Weights of a small GPT-style language model, trained from scratch on English Wikipedia.
Architecture: RMSNorm before each block, rotary positions, no biases in attention or MLP, untied embeddings.
Each number is 500 + 40 x the weight over its row's rms, rounded and kept within 0 to 999. Layers, rows and columns count from 0. Numbers have three digits each. The size before them is the row's rms in percent of the matrix's.

# q: layer 9 attention query, 384x384, rms 0.0688, rows 11-29,75-93,138-157,202-221,266-285,330-349, columns 96-191
# k: layer 9 attention key, 64x384, rms 0.0599, rows 10-29, columns 96-191
q138 104:461472511494491481543526471471494452443467480480493485440538529566489553554468586524485487506548413466512489553494530489510486473475505483509537506577515482489526561445512511481541436473526474431542543506518451459517494514503485573522488570493585535458571509507531547485511494501528562586
q202 112:538512476492536477467446472496559492502459504532504502580523451567514650541479529532421505527466495517465521465414475557501521476538443503561535483543477503494519483491547442505506442517503530460533512527539487477505458481525577497523464532521518540514535452390554418485555426483433580430
q266 085:517511528495502473501483570477543453492486579478521430462521506503431529531487455572540536539540519422423458510485514416551520491489477541540462509515548493491509499457487471538545484488482545439539463479484559491450558505472536554524499450570470505466546498576514434510549487465425517486
q330 061:509494490492483501504516484561458495455466510496506490425514536538540504513462473480483556516572483465557488513515494475516482433409553460441504498446563491481514447506476434462511564494477492515528564537470448456487454459470448547484499497486530599522545534552608544502468535447499528492
k10 056:512452552490507517519493476505506528504479429465452569458531406491485490500519607524490495506465573548550471544470525462466491525498532507524475476387503499550492510575586517408476502428592524443516576484473463559589446539483511426521493479447484528460491507475505491491459482452430510473
q11 076:536596446493559438496553532522478495500482543506530496581518490501460511436545420523533521519507515464579512474431531468504486566515490503473477439563499540515537548486420511513519470487522440496476523503504506522475485514483487529519473504544466465518488437524533460510532522560528450514
q75 109:443469551437504495544483486538507433556486512486473526473496490500510495442601499508453569536528539451445509504570484533456499551510552463459440517478526457519487503534483543476497450549477470535460477504504544478512529484513507520506446516488480441527486416469473541588470512564498454531
q139 084:541543510524525482470560549540531461527458516431541513498532510548421571484479525495430470413575498426520510526542511467527516451435424512489470474539525524556578504519467449528526529489508448457536522506490443529563484507514471546523476507589557492481508473494571497393571507511505462501
q203 116:498469585441552563516458457544510469471507508446489473527499530413538473429561437500513507509509526468466545473535443518527482505558510537517469507424493476515552504535512490506499387481532578510432449442425472495493538471490525519500460542539488430523453504493483540512509492568584425494
q267 089:534583551520514516488532497510516502481437484428530483499564517487508491498481492495413519498586475474485497528512500495477527496484441527455481511479523505505606497449493463541526455438479498477474461510499440465511471553491508554509468515550528536485506442562573484489505489509565395526
q331 063:536535453503434504495506543515488498510516515539514452484453466529521515540550494501561500504490434468565502494469497533514487468426457522511557534563520521538474506457458519536504560490518409496533474495502434486450455470474513527555500466539482532488502522477557571526512448532466533516
k11 062:482490505543455500453470445463527519448561519412438487551470561482524458547549549401500524523547433495506497511474474538524507450524553527467533510506442489458494464455555478577458500496404522509451434465514520512490525509603510483451541567455501477526517496578514464534526487471461517425
q12 076:509503496478537509539547535538465476512517559544481527564482548465557489455504540517487558586484560522495475505485569475471521490449563492483543471496489511417469500572455503463520518483431544509466509517567502427484494535510515593478494468514461528505506556447510518474474489508518519505
q76 108:546479506532528508452507486477489460493499480531462505464490560450534501580526512532514494444578531420459543502570429465525451537561464501474463520471507455532590485516434465543496485476495488465498536517453565477446429468463481486442494532485519512485472504519477491545510497436425551492
q140 089:559434493484526509504494503507439527487532535531481506529500546522527524509514500370464519562465494510448486543521562544473499412456495503517536500507518442500462539509469482400558461505553537526513451484509449496564472538481525538541535535528509564474507569524516481413548482553534492529
q204 112:485449514538519437491560495477519467461474570532519516470520529494497538559540409574442474509518502489456490555520447446519472519500478509441463479463550491548541496568504474497460476489427513463493498512532474487492537472528449454461490538513499496533410478508479417457550533500463451526
q268 095:507494475539541586517521545538492507483486564569484489599494483488471546549511484484435530531461535544403461482518499516452476513508478504467521436560481481501587565585494427437537471515544526459480511604523484497519497493499532589524481532536516436494495510464469450526477514591450470530
q332 070:563429517469513490493398469532494535399496516580522531436454480484544508510496493456471516532540528536543484503504507519471468454507504476507501464465591480478485467523481530416479494531440527532507414479451493467494459515486445551516470509451513497501578565426469465444492484525458500472
k12 073:503454514472504479559439494550469437507462468460490506459484527519523452458443572529487479485485475468479497469543442494557508484495510434486483480537551531487500436474422507490459552513409487575586512560560502483492576470488471476495469500514572534474552483522497526507469550426498416544
q13 094:484404496483488517486476415505495499503495477508544497463503527467590533546467532505473489525495479507484510532540540569474525456470529492422533502458558436477487444501534521457479520565404561503515487551468483450544531500498464491523557465464532494496474487498438483498518565419481478511
q77 149:534571456461498428553467523511456528433501484514482514521504454525539507455511535485477423484438480525552502487513545497573483454431451470519596471594467433535480486496491476453510516482544542523583487497536534558536518562472461440550572546520543476501537572421512495415518537481503501535
q141 115:468431486469444504515424462505476458493468503520564525454496499491565517488512524523483488494499482497513523515536521509458546479468511468482524528511574413472496440521491547514505455498444480562586507499535475463508508493470511445521565486481510504479506514501481494532543576449543510525
q205 147:503443475470503470543482516487450492452491509509476540463505483490570540486497586408488474437484431498581482497564520493529504440429504476467539492578495396495436467496519509496504453513529447530566487512455502510572479544447515518480556495487533520490524517498508603423499538511543474508
q269 132:498392478446457507516454447527459519483484488497497532449504519510561520510539564441490483491505490506536524498557509542480529438486532468450552518521525426500458468531491573476466506495451494580519488500450466468508504504470458476466565506471500545514499518467438525434499571505501486522
q333 068:481454482452502550554493491493537472549454519471544439467464524470541490529462534574518483553529501526467537492543453517459522513464509477443511483443504472527499433549552560470557529470446528528482476531466506429514580510504533476457496503465518422526537490486431429522535541450471490508
k13 054:542459492535494483475436495546488512483515524486486524530458489506564541532542544455461507483441453520428493458482547477512484473476554532521479454496491508524502459492517538424508466487457549553575503512462457521486495512506471469446508507490541522537474552464463506483516516491456546551
q14 101:520487593492501426467528541521562481443476531535432517443471487512404502521504436498472565504524558478498449471514503534548499498498499501509540491548501507469492488486445520464455448543467544497515578572516480577421517451493530524528405568554511540548524444566466542447392451568505490490
q78 080:507509481438497470517486501547479539480499405539514467600513454492495622520454437490518496504506549468469440529510512527527486507486511480579522479570476489479473473503532512490449498449453548443529480528507470468531518537461547484461498441518512465542516454470439479463485462495568527440
q142 095:488449527473533503523557586498597508458504473556415561442490532474452515516432474534486587525529519503469534495454480537523484539408470531517536504534498533435475569485463483389462526510503535518473581581481487533436498487457500594538389494535502506510521444557512462512445468557502465466
q206 087:482464515520492534474493461479565484442508504516487557531554512468558608554509493512563469563501494440498469484480450541505507477438502563515496459576419499509456466433521436456496560494548472497557486509549524494515489519451482555424432481510582502521469467475446550404559525537499486449
q270 094:477447563491457508512501537494560526518505531524489541378454461518456530486460370513525565479468510410539513447530464518469559491470453556550539491479487522500484486502547505519463467503478510454551519557518471520466495432496482488499443469553510518505529464528451550452409465540522476499
q334 097:526444569506550494432550549606585473477476533546465494467508521537415533512441461470472492473572547476492454481479496538533498481524515495458560463539494527518508491507468468426411504486496536483484619602501419520474510454478457570537426522538501519509429427529512449456464434495495500453
k14 082:477471501467529548488470595479468552564501475515515608558531460496576550476404400472471464514485466480456503507493524452484486533533423526450486451507513511498481474533423419457546568486540478491485529503496561453471496500448520575476505548463524531493462501465542532447544531563467500437
q15 105:490548537523486424544426544549473467489514521561524476462528520492472554402515488488506537478458439516533527497408460409613463481502476480493478499540527463508477509553477438484493493467535432487531482481491559501510441528520514466437499477587510559497490544475506444496413523504554449505
q79 089:504520505473446523481434507486533523420492509530492492586487476535539473474449572425609525457452433563543418504473517514506504509455539523498544509532481496582499518486566509479496466503505505522534549502509538510542478464482457522551524545505547514470468574517489508406448492477472473502
q143 089:463525574507453398535359535546487454461542487485473498478513474456478523432540513467470546499507430519523513489414494409622476462509504489488483457551540452520477524544469443506487467497515475472560552466532521490506487569452502412461526515564537498485554518501455444510467530510505493508
q207 105:435490445504483504555487490469479492464463460469500600412470495511532443470497537470536517482485414520491540524473483496546546511444520463501532588473485487509480568419498496502553505510507432516536530556458568470444449551558494502544587538504556569442551495533501504514443479477574530543
q271 098:490508562555454488528435490515460487504470498537567522482503511435487496443556539527474477497517470464528583490446465461586485488518484487438493507497512477480512476507494534524525470438462455492533497538424525486465417551500520496454535491533534557489505550475490475445413504497544478527
q335 122:491553521550488422531381522518478459483552506536505476503549451495450505431550503515497485505495431509575529495377499403630449484521499485491504477543509463455506496528432438489476535513576440493518495475497544476502449529469499454482519486614489537481503509507480432484478529483547494514
k15 078:479440480444549456528430546516457460533478459460469556452537510525515531569506486506547503462515551510487529534536457468435471489536443541438544513533502467544518443554429472505492542517555424520535599527519473426483440513533518456428525515489534440474510522444514514457507546522417503528
q16 134:415545505531478526508522535484455549533471465455552559464530487483543475445504536461515516515538490529537543464501525411546548473525463505598528509529520561448504474572500447575456548434500526485516519455540563521506474572504479484457548466471536484459515575465543502535519533446529496463
q80 062:530559525460472530542516504498463554453514488525533533488535472483538495536497528518520529434556585524527470499509544497577532480492485483555524508535482484525492557431566475501548541446516503510513473440533491471577543523468473470483517520549517434503525520476533514498513469538511472499
q144 110:398512484526505515517526561478468516523426463493547582511582513485554514414478530547482549499514495496461586466447502452538543469431449514541534505512483540459539496531469463579495549415465527499503574479511498526479447508557486528500530479517532512459481566490527463556534513449579522489
q208 066:451492480461442515439562429566506492486512539540488510514514611440538517485479492479500526508492502436525439471442496608506542485499486525491457519437521496520478462442426487514507558508484517548513541438512464535471545454467443567467491430501499522500498534470545445518585529524525382428
q272 084:428464463448430477457510531514506471495513515542506570467485537543490488432484472539552471537506476476480488504513518451498549447475443552564528570493525483492503495499439438536475526493511464506530506431526531509494471534507454486525533426505478445423502549569468527542548571502533473476
q336 133:390539476535492491519522526515459530459459488442575562468537486486535476483499456479490494510532499526491544494495502391551528457487472548520524523527474597470549504555484469563484586463499530485499489490544544533472488530515494468465527495492539509472522564496532512502550506402499553485
k16 119:467464466529494495494536500497497518518446488489511493446435532459477494518592514556438528497588447494386490518543444498499555487485562477469432570423526489482529494491478525500437498551511495469527436483472495599440494471493491496547566517549571517511545474522463472612489462488518503557
q17 157:560487484511589516504508539542502526444562540560555472526532448486595523504494499482500553493575450548516471465473453418436625531493488463473516467503544511436462523573492538459495521458535547505484410484545557509471545590516529462481555411408560434502499531507483453472513574506552507543
q81 051:492460489553541429448515531551485532488527512496506409543479482502579518567441509469531531482479468497555423501513451462528475527596524430584486507556421496523513440530549542514422485499548563514492563499483526503492542479436549457482456478544490460515505492444500613539533407403491506461
q145 121:572503478528572504493527529534482573468561529546543460497516442467573524507504494470498552528552438535517476486452460424446576500471512471486509482541543518455454517558493539454484501485567597497513419455556565529515535574484526475488532445440580481480504550497503460488537565449573543507
q209 058:551496482492519469473523579493526563435515437498535481518450493443501463616525503402473422528454552500471471549455460521529454492503547478486505477527467558531501509573496534480490495483571492523463489502528461499573477489438486458471471547557516505570446520439460523471461531532479476533
q273 078:587459480475597528526549581535525512493558518538535458549476461488552529486513481486521560492556486519454484479473438441508561536391558459489507437518497540524506469585476558514506571479535493510526472546548560505491549584464524468478541445458561475513481473446455449497524492400576572522
q337 156:540494474508603500501519547526488535437540539550537484508542445491595552519515470491485568486560454554516461476475433416445598523499483479467508481522549501441485495542499550466507507463533569517484397453532564531478542576484533476463547417399568439484493535497485464488520557463543500519
k17 129:560504477543541540514548460529479488577509529481486493423448461462574548486492471488484507426550508571563493519529561518542528514527562457426513499496467454568464469507500507456412479494470451566531473499480536543518531491491443523460473544604584539489454571449449505508498483518539544459
q18 152:534525398481407433493498472551498523491458459500455536413463526454489451501554485555509483516541481444497544412453449510494456584442492499543515525544490539534539497512484466538525525545450445535474426530520509570482484503489497438520508553522530543545590508463549481482494481465473523436
q82 053:460535415507492505512487488500486531498504491531518460473469516456548431492480495509490442582488534499591484448486515459498513493486545551548556544521458500466489503498513465479498535555527528535529539438508418490481534509540519570496512572548455501497459472542483453448542460500523518487
q146 117:505523441478450468514483464572496530500434456499479537437468513480490450538571480510498454539538513446494530431490445491472484579491477487582509534608498520503535513509500532473544556565498456506475448536553516564492513551538524449524503554489515526507587518451552398512510516476472487442
q210 060:452503543523544507548465520437490516510491541510530569510493468462505516535484513592490500516503515527535427518534483537488504475524507485484470500583426474519464462476555522573412521568432444541555525531540495494505493550506488462498500503477466524564487445546451548458394556470515517586
q274 077:514550435478453483533487470539511503545478506479461509488511465435530466548564508571497477501507465565490503447490463519522469569453503490482559482571498529530531540477544466509560512566461475504482491506547447553544490541531515440542487509505518517539550493434484428467525482463538503516
q338 167:547548432484431436503478476541473526497432462495458543435464554480484452482575494564482473520501482439464571428500436529484467593478450500590530517556499554502539487514505560534545564554448450521477451539527510537477482525472536444518533578508508571530546490456584436484522485455494493449
k18 134:506582500533535511451500529513496513495433470461526502464452510456547428502539515500503505484511536423468496470510420459481510520548468490519482485507568522452518521477540559526538553484455530478491482564500524482489485506462560440504567551509500497525539425505559496457497538503466497436
q19 144:486497527526517469536556498620468485503478511524455521522566505508450529480494573530510480510508482470465487581431499497525604531524480534481514417536517519494462504499462467469461574441519529530401499587537521514503477421444516456529490515456550503440527465497472473548480496451486444459
q83 053:523552462453498464489472449552532493538484584556485531571487466519450498561505529625463495512560513479486477535516507527450499538446455534514489477477499501479567497488439515526526551507554472505528430479516399443492537524535458519466468487487456489537495491514475414435494497487421442491
q147 111:506517524533527487516526528582458505486487532517473563523541537514437515455542530543520491496531492443472481589462494488488563514528466539466513425550542508540499492518497467502474551460512514544424502576541527530532452444457485458531467490442532530448527461489484486532429501435456420449
q211 061:510548463500499499511538467505528501454559565560432431525448545493509539496523505541528469552585533548510433450500455499464516474518400540419488478443519514543546511516499512478496449531485531441465458467516481524487536445468462514513394512474409481560528515562478470516521531506482427395
q275 076:499491461477472474496557454589442519499488518534444475476545527549433488505484490556502512496455468485507441526510495482513543488589394507497504461570522478530491547522509438455423503450580503470437470583529458558550452502476471487495520535473532558467515509504466464527446533487441398544
q339 147:481508522532528480516538527639458493512490520521469520510553518494451513471533548549517489519554493460450502589418486485517587524538492532481504406508555519524461492516463458497468536471511534521443492557534520496485474408475480484518439510412552469441523452482506461552457472458491448442
k19 125:523515501487505528530547547479515516481531505535491488494514475489547459511516498547533464484589412526448522491434472508522496409516501584441508518561508451543518447504572508430559473495538521525503540498499480622487494460478515508458429512479522472421490470475516490517533451448369504495
q20 140:437453470450563486467502446467503540444563533413426542524528493528476467487501488483504463427523522495504488545551484506477513468434512530469490539519460426483494477627435585470477498481549500552504517453546490452458503562466508506507498508554469454476532455446537491479498503465516450508
q84 059:546535465464545502501555489535464518535532544476555532452556511521553465449508589451474473415568509522573393524478533565501521477469468486482461543542512529543546564521415498557576459456522508517455498428493460492542510521548513504500509470552495515467460465478525518474500492511546554519
q148 121:420402480461529547515528412506521523468542538403481571482537474522460491454512501505493466471534538516505471518513483517444502490423512502511502511521493468487455499580455595524486521527525477511455554484495486489497505563496499526550463491546477456492530466437498559505455486464534473478
q212 062:554406441499491526506536502504464533422557493540492589549471531480492472445479575470490473457496504563513425436475571457482490469469527462473465480508495539489530467512504545499557530436437526556479501491465506500479521499525490437485446489546474486532430548460447480485454434455462456503
q276 079:448470473417569485509510451471524518442554510470420535514491513544429490487526513464519481522502518511475428516529499543457557487413504534506504559542483431465473538565443552483518550523467496589488559477518485507459551494504512491592487466531449448475478528497451527506523532436475529537
q340 165:463405457452550489489506411480483505481540514400480541464538488500470495459526500521491456454524506503531467538514490524473505488438505493487468517501487439509496462631440572524475519486552489517475521473474468478496497572452503490523513491551489470499507476448540486492506476491523475480
k20 135:480439421482522473516502426474416445530426502458522517462524526507480485480525563493493406485493520540481505509476457472453514541516485477509519530502501487548582497512467520523522519456567510500438480582460436486514490523475518479494517491511463447527496493443519534459478506533482483504
q21 162:601498496444522556479535399457512472518503470485589499576453487498398486494511400492480560491468547550559550526459523555550481492477445491470490442570518508512466452451515480522574521551486541446601513441489421430544500548499476461473541509547500527478494466535608464509513524465493459501
q85 052:532471444495457457496480433514466491463488528529554502603493500481506495487595594528460517493507496480506503521454480504452476513536497545463463480522479544452613480505472495439588449553514531438474500507564501460442540478525510530520503508532472474555442466436494514568498478526457438518
q149 117:604493454478515530463549447467449505518525463472581510589456488490415524463528393453471573508440571493539548526471536532565494478466431479468504443589520492496463467442505487518573547526499552497605548467457440424551495557501463426468526506527477499495464492570577468527559484486549476530
q213 057:482527528517452404467516492535452513608548427514428464588524541507455479521590490501469474523495569514495458454532486534464493481591394488494482448476505499585581515558513467532490459509516575532481421472510467549472513566537489476549495522509449424541376513554470519405628518514458459524
q277 069:552516447454526478491493430487462514499503467525557501562506544456422482485504415470503531489459536521524477538504519528538530476507406495486485505553515472491467514455500524547527520547538531517610508454452456525539512585517467419496551495515521477442445490593567485541472488485521460521
q341 166:632502499441511547483512435478510485498531461476581521553454502510397509491472408482495553493422563531520561516479550553552453492456460493483498438589494487496433455471510482517600493509486536472571522458478436371506493568523486464473494490542467525521501484557567477503519530507528463523
k21 139:562469465522507486487528547499478548478476504496487486513465527491411498556538483540439518465440536499419456543452468519484518488517474546495553491576544499492413420475398482454586540453516503583561579452482495432465492518491511559493481454465475495525391478503472466510502525515506489541
q22 136:582522399474508574452525443523428488524443508495547413466442506462525474554544464526513544541491536550475551540436528511459602507550580513448521497512602601477450484487472487481542496495561496487490457463475489474498518531466441516464466500440501540542545534491490520501467491530500453530
q86 055:491520497533461504434495497457526442476516570347521514484458458501500508436487440513553450531478512519532502490477456486527493525478580464540503477498509491492471555482542517435431530459484476523483447552502487529455516433465472460516571460483521489433521519500552436488446474466571507469
q150 111:546499440497476525485502461534436480557456524496540430466401504492537515584489468557533534498494519553491505503414535505492586508547539519517495507517607588469479468499489545481609442521499460435513469491464498479475565540473491494471510480425490526513580519485464560533460514497446478516
q214 082:460479470523488548505498505456506496562490447458541633456473507561502481453468526492535540428523486458479513523486495508538530539463575492476488525484512506436492520397491545517548540497474426451505545561474522481467433465544493483549534471512544529466510442510515533506452476497512575538
q278 100:519462494551505542512504504496484481566501486478537495487424504497538472481497514574558505500500531538505556518447552556490535539480635502557496477468531563511487475432468578523531497523419459463493520517446521444410482522510505480496515498466502499539541490459465553556455432514422539503
q342 143:552519438475459560457502418500426521521446514532561435479429524480476475587510484552535513532495544551453526534450536533438606511537542507549509521510597591480476485502512520464583467520560479443523483479502456471510525521476474511469532505441473528528551543522502533519462504523484438535
k22 128:502487560471414582445618526455488563501498493565523497483555512491560490503423495550496443524528576482487451510444530486521527402524497486489509528481532479541412525498493508466538476432474449460545529536567531514496490437465481539539503523448471463464476549524436597535459529508500478503
q23 145:521537494438426517534525552493523470511512513453473507449560506551522602514461520535525568494539603461487439456453461510516557506533551434516542509491458593527473484535484497480524507514467535437557463468487488517462463564501426481527531473579522515520519437493519509532544535532483477441
q87 054:482479489510593514509506533439507501441556486490453547427485548412422510475533572427452472477477572552569532520411481558541550462456479503550569521590548545523510438530507566519483577530480497527477492554506509483507468541546491475511521528541494520556533433527476488465458502517536478568
q151 108:448517489439417554546498584485526488499539514483470468433520483566523523555472556516567543454532559533534442445465448498463578492515554478529550539491466560538471524547545436498501512506493516422545486461519518512485459542520426540500551447587512528498559472512501521555475557563464501433
q215 070:492542518475509519522563470474496503445455590531423467462493520501504583538475493457504498535531560529512464531569442446472499470508424503555519476524490478488497571510519470521488493533513534535482514462481392469518538508483520518537430492478511530538555500514500491389502500445531484473
q279 092:480491478480464543572510490514502476496499510495476478488581470551497576467509519494456532493507554512526481487538466529477513489575463459515557489496491499499501532534548439471513505503528494458498499482449446548523472550529463542528464456518487564455554468531531465457540487516514412478
q343 148:492526526447442521488520585498523487523526482478482508452551517549528596518447514503560584488545604473505450430427456503502562494511530467507529541468455590515488494541494460496525514479473541428570481502500495544456455541543416507503538469582529525504504481534535512527495535568454469432
k23 129:491472472516419458542573494491490512562551494523540543428486467474431476527479493469552478475509449540516507527491524504478528455538589432464460485524521458525485528516557481537500512454527459446536507457566490478518468485497473496473534465531516502493564507511520487508482563579544511496
q24 123:518504548456498502415470597469547503454535511485560611516555573558446479504507548494502463558559566420446456438518395501442487513436486478393484470444545462537513538469484517535565447519465511446526470467511459556449383516485502504531506491494525452540498448569485473557501507525471549491
q88 057:520511490438548488533474488492512487463502497491539464478530492460412488494529557523533539493581504497533446533499492520500511500473434481522463459486480537506479463446501554497539493479516553365517534525460494486554437456488477520547453475509550467507496516522492542537522502531403520490
q152 117:504503546424470509465474627462578496479542468504510617547532565580457453460518557524481478576537548385451485468517420514449535498415470492471479475479550505526513535482438507509561496490509523442510496459492464537474389493450497515529501487498490432541525491572484506571574478536466497472
q216 071:466451521500480492447547486536539531531490511476515543479540547496486513408465562509501481486503518430481490477471514589433527455485504514438468551442514522541485486482447516491528512492446508513463462506458470508485483448469444461479494474546520478513463528518524467501597518511395427448
q280 091:456512511457465411441455572471533510477590549526475607518510577528443441489499496485534496513485503424519497488485494556435496492495497561511509561487536461485435511474484546525462485519474484473500437452479479555488456449427497449509561424531517472512487506617445551570540534545451511500
q344 143:499494524432461532420466582450556468485526460474550592541557546535461455509490544521511495600553554410409493449491384483439499514454452490451458471455558477559492552490478529531605462503489510432502487487500458503488387499464547486514507488468481426547538442570462514576523519533452546491
k24 119:586522490484451529528454534445511463440612523546512539487471503522467403511538522479517472535526575528438520535477537553528496443454534470453483489450488503449465533500468530578537426503504531528520441424535541484475466464476505493501464451493506488625452574529449476580501545556534518559
q25 119:428495613534581498506508535538508495579461454540540591528532499507495485418503455537535495519530515493495491549562442461504485466564440490499482453463537427461515577468530530540429565476500469472505555528466514483511513442536550513458469435431477489455500505523505511518485478513551556486
q89 065:512464475522508484547519535425483530509480510469543455408474471488515463412505486510537492562509480526538480509508486519532546522493523461568485557495546521519502494529462511535540522527496497519485453570484505523531512461509506510557468490471500519414533428504464564522505486540534503566
q153 105:419496580488533476541513510537483540516449469518516551505504456466554484457478469490540486479503506556543456532561445525472521467571474492445509496473489430464483620466566529509452509527484477476501562486495603489510540451542554527480456442455507451432538505494500561558533509485554542461
q217 090:449495526483526466510522564473482522517467496450515631456472467557437550434476505543560540461548482473447497542620519490474523533463514487541511478593504461469481571461484532517548517505497406460540532526464509519523500550528513521597536514494539536505555458584486595516470470481521584503
q281 104:410492560484555516585549520464458488598469447504477581516493472458545471479492490591519477476477506523515483532526517476509537528495516499520538483493491489442508582482572544467515552553467478448494547522491529451482566449490577535559464442467524470477533467525504537558498489475520566517
q345 123:433475563529584489489505529522472515551433479528523558519548463496523509440490442552513503517507522497508452545572444503501516486566475477461486465436541432494480554456519476547428538453506481495512569544473529462494506431582535520440427437426524509483495504487523502531486472514543566475
k25 118:464475491509486550526521445503461523453482504447471471520551442507518501495578412465494550483476482511514461481481449527470504428542513496461492524497483456415498536463451487522470498595533572471394494512463556583497476523546512514496382475514548524500532541457480513564465481539528509428
q26 140:441602484495564498423443497463510532465508516522458557532504527572449581522441545514492427492499525477393456501500442505496578543433498453515562483492602510500524520516457507501508465471521462540540486381530458469483472620561539534540467506478488450501467473456490538509506459485428515526
q90 056:536522495512457536436488493521558479489494469527510422556459489568513464578507574410532576529506492508493471516499497428484491470554506578521488529477491516499521485546517546557472481533569537487457484518500465465599505477440522545404504545461465477503482494588451519533495521548462482437
q154 111:473600508502547473444418523477499550473508505491507527562484497558478590549430489472455430496474515512470479499522496503511542541438508478502532484465602502513554468508478482521537491412444466560624456404502403487487484620558534532543507528470487462476478457478541516497502471457440507557
q218 057:516505487526464477550470511504547478618515450484508571486501396497493518499402513466421464507565485472490536529503506512480520470537491503534537551525510499594569526536504540419514552521458478506547542450537519524457437495603448501512496532526514484461566479476463559527491499502569565565
q282 072:486604525527508465474482480460463525512491514497493549506505461549487576544468484512482477498533518463422468532475453488514564530512519489490490484505532490547532510528526566482473485436455452550545540415565426466550447628589524489509469540471475420478438493513526530538555490474486506553
q346 161:448582530493589484448432534478513524487534521532493554561471523556449596534452506511486444463490553464420465498504472503493570537409515497488542471493591537525547527503487505515545500475449494554537465399507434498466489583543531567519490519439462437473466426470527539473532473484426527521
k26 126:485551550495512483512522490484504492530488495545517525560469375469481517488364436441424442478497489562490558518465555530529495462467490424470484529527492498474583569500541463569533541441412557539499438493514417604456562507536454518543553522465481483557560435507532551464503533515507484602
q27 154:451515553480494523503479469529493563499489514525563477579527497373527425487473438547491464495597466548526512513551513497532406471509459524468453521532437481427544483534503522523445543486474505527551597539522469569481553535519547448460496519512439544514416428468489492486523488407538494491
q91 051:427497474505571521470489522470551501559520543544531478429450482513480550505517526519433450555467464473509571477502462504522533455502470494485553544530485507433488475581517528563470490530485571538523503542531504555477472442488516442510451567440501550500577518481550518531406518511528471515
q155 121:420535527469459501501451447525502545451515518526563465540466466421515424568486448436481449485518471609542482501565539486523432450512454557524455560511454487414535504516508553510412517531517518505553538524545455547515545521543509502495548531458417528470464484515448507479502514451527498546
q219 058:492533518533529563502517511450527483462465511482455459462507494454503539540476542455464508521503491505565532522525523487509500473516511470543529473483523502480491508526547500508423453564535515541528564421509449496528464505548442521542546464482529522492495601502464530547494460470537429488
q283 068:474518607524490605494488442522541554512454495514524474563486466457563479499453498556470556484542497557551546546534544501529448501563411538454454481551398520456503509493532529539449557462470514467494578588560471541479513575496497491487529544499471525456503436475502513491514456468502481512
q347 167:413496526499499479517452490559481540480521524517555474553503476397487401500471441511485471497512467564524522504538509493518432467501446535533452554508451462408537497546492535538440525507459523530553570533513473519488544550538542452489538478472422546493431435498489460510486500450539515526
k27 139:418501475558545442605499469520457488466487450440478498467527501473534475505560527518441450480484515540471466492524498484485503483517443576471459529447502473449589488491440485539429562463498510485515520521520424503460504549538495479545590524507473497503468459482527519529473432503457500506
q28 157:513458366443475529518535425498577435441484461526440511529449533494444496415485508413454502492535489451473529481514491499484502489471459505513459469487540476509531550496555513534472504537445439539511487545529517527562525534486440541500588498519550568444439492559532499533486492453506492476
q92 056:481477498531555545467510517475477473463434519493545477462499490509491515493463530477496560471506419478401504526521556496464541521510528427492477514460530493491434545545529504493531480436468476514433471516491501511526447492524543524507501491468491525446520478567542542565626445489463545528
q156 116:504431396440503534521559457470536476416478491523456522531434562475532511404483553453459532469517515426480539476503487506519463502475486521480449442481505470485550535522524485561505529544408452510482496552494529493495520543456460521482571504524579554429492474511528506545507441445468520461
q220 076:466435472472508529555495588492497501565511418532493579486485490575511448475454555470544560466547489482529517480488564472554502539462582475514532512531535546478504520472485489472527466468508501433506492547483535496494451518549540555548490526532559543469565508480520576577425429433482585529
q284 083:484460439460478522591568526491503501526508457552468522546428476497527490477474528531577516534552463466463500456499512544516467530424549495526489463473487514507520511482539563483523501543444439480453495513454514481466530512432527517508572511546528487483512457513482579576494467475449555457
q348 163:502427340456497517488536452502569441416475476501421506526463523485495511450497513412421491478568485465471497491533478490485494493535465525461436470463518469490541543528540465542462508540445436548521467548504508532539547527472412490498595489538550554472449485534547516536502455494503483466
k28 137:425497425499540558487521520462554517451554547454495532435507461416469468436467543480478426504463477447535534535507411459458504560573531515547532470549466514514438483566582465491473546495460543483451441474467512497511497511440391521509514490571483508492507472507514507506434441535541502484
q29 135:489423596529501558505593532532551531497539539404504483487578535530450536482498414501531479527493566453528502552560439532474444561528503578499448526496409517542529492538482561549514486538512477528450507550515459465502445494508550500533487469523471486464448504438505481501476448532530468478
q93 054:468516497489536490476430530577498414514489512457481454497505512438489488490555514490479471471481574433521483533544513534495566458499489548552557473509448425527520483507575515418504546475507487493549509492489479456467564459490505459508526493449543566511523515512548559479495494451509522476
q157 108:476452567533506505496579505549510550470545522437497509496564570501425519466511439477515442548465572455505501553561429475459455601540461580485475538492388522566523439521483509545505491534531488560457509551530471456564468512515560467488535485519468518453424499497480471505497454475574504440
q221 057:480479499523481474425505502511490439405515558480498544486530470486514502546500527459416451533547557395492510513507408455533519512571488530449502452481538457572436536485535474562479598484485442426616484478576524491485568514550488499441445520468479510434507572558486558522518462523577506467
q285 069:470497543544467492519530514501507520470496506437487499517539496516460513483523408458470483498511576437513524533552413450467496525541494515472447492467444501546514427481470496636528511453540434518503510526497461455535479438580509506465475505500465518420454446515472501460539501515575515440
q349 158:467420587543513563498587510539535545521531526428481491496594569512463538493499425548548466518447571468513490533570449485438450600526454607481468527504412549541513470521472552522518481527518487547442549529501456466539472497489570479499507469553471492478424515469480478498467453500517486444
k29 130:508527540538510421463529427533509531504514535537548532496512567472470513540542495502533440498452537555521513535530523466468494532562506553558480516568447484422531511490574496514526499590547536493450528467492449560573500551387555441498541533565532467509482560478466425500491511499554514479